config.toml
hidden_size = 96
num_attention_heads = 2
norm_place = "pre"
bias = "none"
parallel_block = true
init_std_qkv = 0.0518
init_std_up = 0.0518
optimizer = "soap_variant"
learning_rate = 0.00936
warmup_steps = 200
batch_tokens = [16384, 32768, 49152]
Each number is 128 + 32 x the weight over its row's rms, rounded and kept within 0 to 255. Layers, rows and columns count from 0. Numbers have three digits each. The size before them is the row's rms in percent of the matrix's.

# layer 6 attention query, 64x96, rms 0.196, rows 0-63, columns 48-95
034:156109077154109117093079101091111092043172150130112082138099127123104113141079116177093124119160137129108149110137048124089106078162153094134061
025:162205150153160128139126142136167151160137161144168069097149143134146107182174153184145142192127142129166169145171158200157122094115126183129116
047:081117175106102110157132166135163129210080068113141140102145108128152113103141094134125120137078139093136093154134153082102142114119106102098158
025:102153057080097124124114159153148175168078136125087134104126103085117110156080144152137096141092104117155108116103116208148147160079126139157137
049:132155180123131140142151176179171131215093120183155168129191164154162153133163150166162149141098178113173123156154220167133145160132149109159170
072:133104069128110130084087120119127087082193139126130121187155111067108152141091139157148172117165114128134135101182088156124143145136133099174115
073:135146197140160138157179164120175183191112123169124148103157162162157145139198135116096107113126174144136132152114193178193128140162154160099168
071:158094098124120126080102136158157130130179116121136129179181139086113193129115132185152143120174141132168128107187152175099140161145107112165127
058:165096144075071115146150132112089143103095116127087119077126085151094089065131122105084053098088168105125091114091126116184089087088129116083126
061:120103104164096155059127154097158163121190087130120169138155096065110181122127141160174151091157124104146136116152167167141141198141087136107101
117:076119147094139087177066116125158107109082162081094038167106180159161102183146100114095132182110068147144130112145121144074152113147126099145128
083:139125152060152120213113115131122102105077177105101090152099165171110089153129131102119083174107112141125143151126095108123119075110177118127150
124:082147112215115128106107113172135170109136130120182095118117121219182112136156112170096128168087136153129075137132116163154101127152063128061148
130:126149137117085106130182168117128142127117145118127065101150104165129139124117109124157147074116193197117146103104112133071120112149095127237090
137:125136177124096179145149094086089089130130132123110190124113182141172125095144139138107159157130113113117093127158161146168124113186142121163140
121:172101196162099140068117138142134150107078125131181164125138097067170126173127137105148109134117154167097082087122082112178127115072131110150157
132:178110090175125208133121145170111122102155098108087090105168128094095128145168093172127133187145177136119086086071135076135080119146109099109113
137:174156122093089110167094152114196096148105135115157155128106145109177114144139146173165115163137158131110101123082101191144104142151134170211155
132:167137172157119123168106184181157129119083116147099102152132109074147192157096117147068184098137141101134112124071135089086124138096146094098118
130:142100122108107127131144122154074174170143051136106050138104167126157129146092168153150139130142128173168093088139180146167131142153103076111153
125:141147092126113152134089075107105120097112124133097140169076133126157049077109111157125160085088128095110105103161137129182104189160107160128085
121:143137131089145118066122134110160156126081128057103144146107078104090151127134163132153120183124163159072085121134121076091108086128157092080125
124:122183097073115156095148149185122135093155092158187110068139111155165127142142137159085147087161065161138102145124100168122105165105157088175083
132:122096161148128121077090146125193085116147185136082162131122128154128135169086181129209101164180122103170158118164156105149091174087134072117147
129:088113124159130087141076128157116141135065175132102157086092078118137079135172189194163111078142109107136166132157168119142096096184145166120101
119:135125125144097126130187107152147114119081130096138098093189234136106125130146146126133221174156101107078126147100132127170206121136151120147120
128:130118109136113172118145101131140171181106160112117111153123101101079096104175115067173078142117165143147144091183153127142125152061177143156116
128:126123168086160187158154102195155141096116091108096148117086113146055114134155125108116112059140056111182107142138152195126082152097138139119134
126:178086102132150134135081101130104120120149127156110081164119131142161153192121089095135140092085127048173122149086147096174157105126099097179105
124:137116098093138103141077105220139119097074133124117183119119143130163193095147120113146172149128130128086143095188136148152187099068124134117109
122:135174116157136150130103056052084116122078090131117094135142146103152190112156120131156105083123063135121117170106093126121118051124090149117139
137:178137135160173155147136115114145166115123191178118190150145088159175161171167124092161137127116100129136101088123129134134154145168141149158126
073:156138180112165127109137124142163082126170184151188138161121176122117097152146085149177188104124195183178126153122148107140139170159226107150143
051:076145110145052138108105122106095137050091159093088100146113070096141139081149066193130090166112130182108120130168139119133133162104152150102115
067:126140168104096159120159142099078133130058109179150137163181170103139135111113176098119149153090147155162089212137155152124167150113178116113164
067:076174090154197134175160193100168190123152140130091156149110114073128100202173140134107107147154116088128172170170182143132155127148099143067109
064:161116114137143134139123103139112102173187154202157101147191145121146108152124115115164143142165139141127121137034123122153107143128178156195119
085:135091200138119179156153125173082115193056142172164110130172168135101099097108137119122172126081165148121108144081164177132097127096153173178166
068:128115115096104084119115112127081126092152137125099131118090158159194154094153139078153098148142158157121100142138154124129133129153086088107105
112:121176093093144101112116124087158171070193116074087174119069072152177126141128140138103104151129117116185133141160103127131156137135119116053121
102:154057145163125153127126129160124116187065165166147068138206169085086104089122112137160150104115101133086108143091163129099125119136156135182134
106:110111127133130157125134128145068160113142200161187117126087170178120140156121195137111129161105175150048116120075149117075097122163141143156129
096:107102106149175116125153114128098131076156200166197106143117176159117116182140150127092138181115162127044097121081145127080087175123119175159113
119:116156088085120121110114151113125144125102103045088148130090108136180127147109105162163138167137124123193142116175071118201151080114126104092113
093:126124133126157162128145104123111158138125150134182178068091041179127066208138091127086120122133166163115145121112126077147116089180107156157143
091:104119146153213134105130139170123153137150123159127124203148152105122102150142166142121126140154085150162144142055146079155163158124199178159151
088:099156124134159087138095118081119105105128147100105138148165113146167117095067099105145150098086167112116114090097077104148099118080106151129087
097:166166116116127186174110101126154162183113094107121145126094133160111096125103081110093153142130156108109177085096156170155108136121078153112151
105:101071072122123157119102127179094068078169158115163123119122148147134192137130172137082101142092090120143161133057102073125106145125133126130154
107:087124106104117115183116120138084132120152124141151109193125138096167148126089203139074111103097098121104094132042117070127142206149186155152092
082:116149130118163174125156121156096118029155130096125146117054128124079152167147111168104078173102112114162101170144090059167105121144113148092154
081:074125098123082168134133154141108150093188176105105157109172146129136162107092226032098109158093131172134121107072184136151128133122172166139119
085:107104070143158127141167112096138131154130163111121081122055110047189149080151127129126111164177100182103098101082162103096098122149105086117102
090:121089121112129130141179108181103087149059108149149079097094144170125093053147102088096108148126150118081082102078203122107095109127087110133137
096:152145142110096190156139167123159148161131069180143121138193108070159128133177119156164133061129117080130059136186162164130151104156138074148138
093:142108135154185144188113186142111171139165032134114139130136093166116159093092161211052161163098117132165181142170132145123132168101154118162115
093:179196145112070163156097138159072104164079160105105111091081134147083155136155108143164068076128148103113097120185133120083096119151173153137162
082:063096095167217131150127137089100116097057125141140154074137153146133123083126178141078159165124139164134138085151112166124134227089113109151084
092:122115101126162094044107073129055092127123097135108088106100124172120173116148111136088108182057151113088060111116108114120096135168142205166122
122:196165158153105135085164105136142101161072096147129155113166095127132078106120055171217166105178178116139081151196153120111155097173114086094113
086:153149126130117192094201146079102107118083095143138163129164065154142132146158177121159076170133120139132123162139151130087116049190113095081129
086:130139110112128131096116167101162121103158118130115186169119062090144073163135103112162128092124153123130112216164093102088103116121151092062122
093:075117122153162153150126187146139128214158177128166134130107149092121095175111147135099136080121080077096135113016120109155118153120160143186177
082:095084100091062110109058134139129140092162164101071106110106172120121146116159171101133165149061110142161152109145134157124079157152072151154128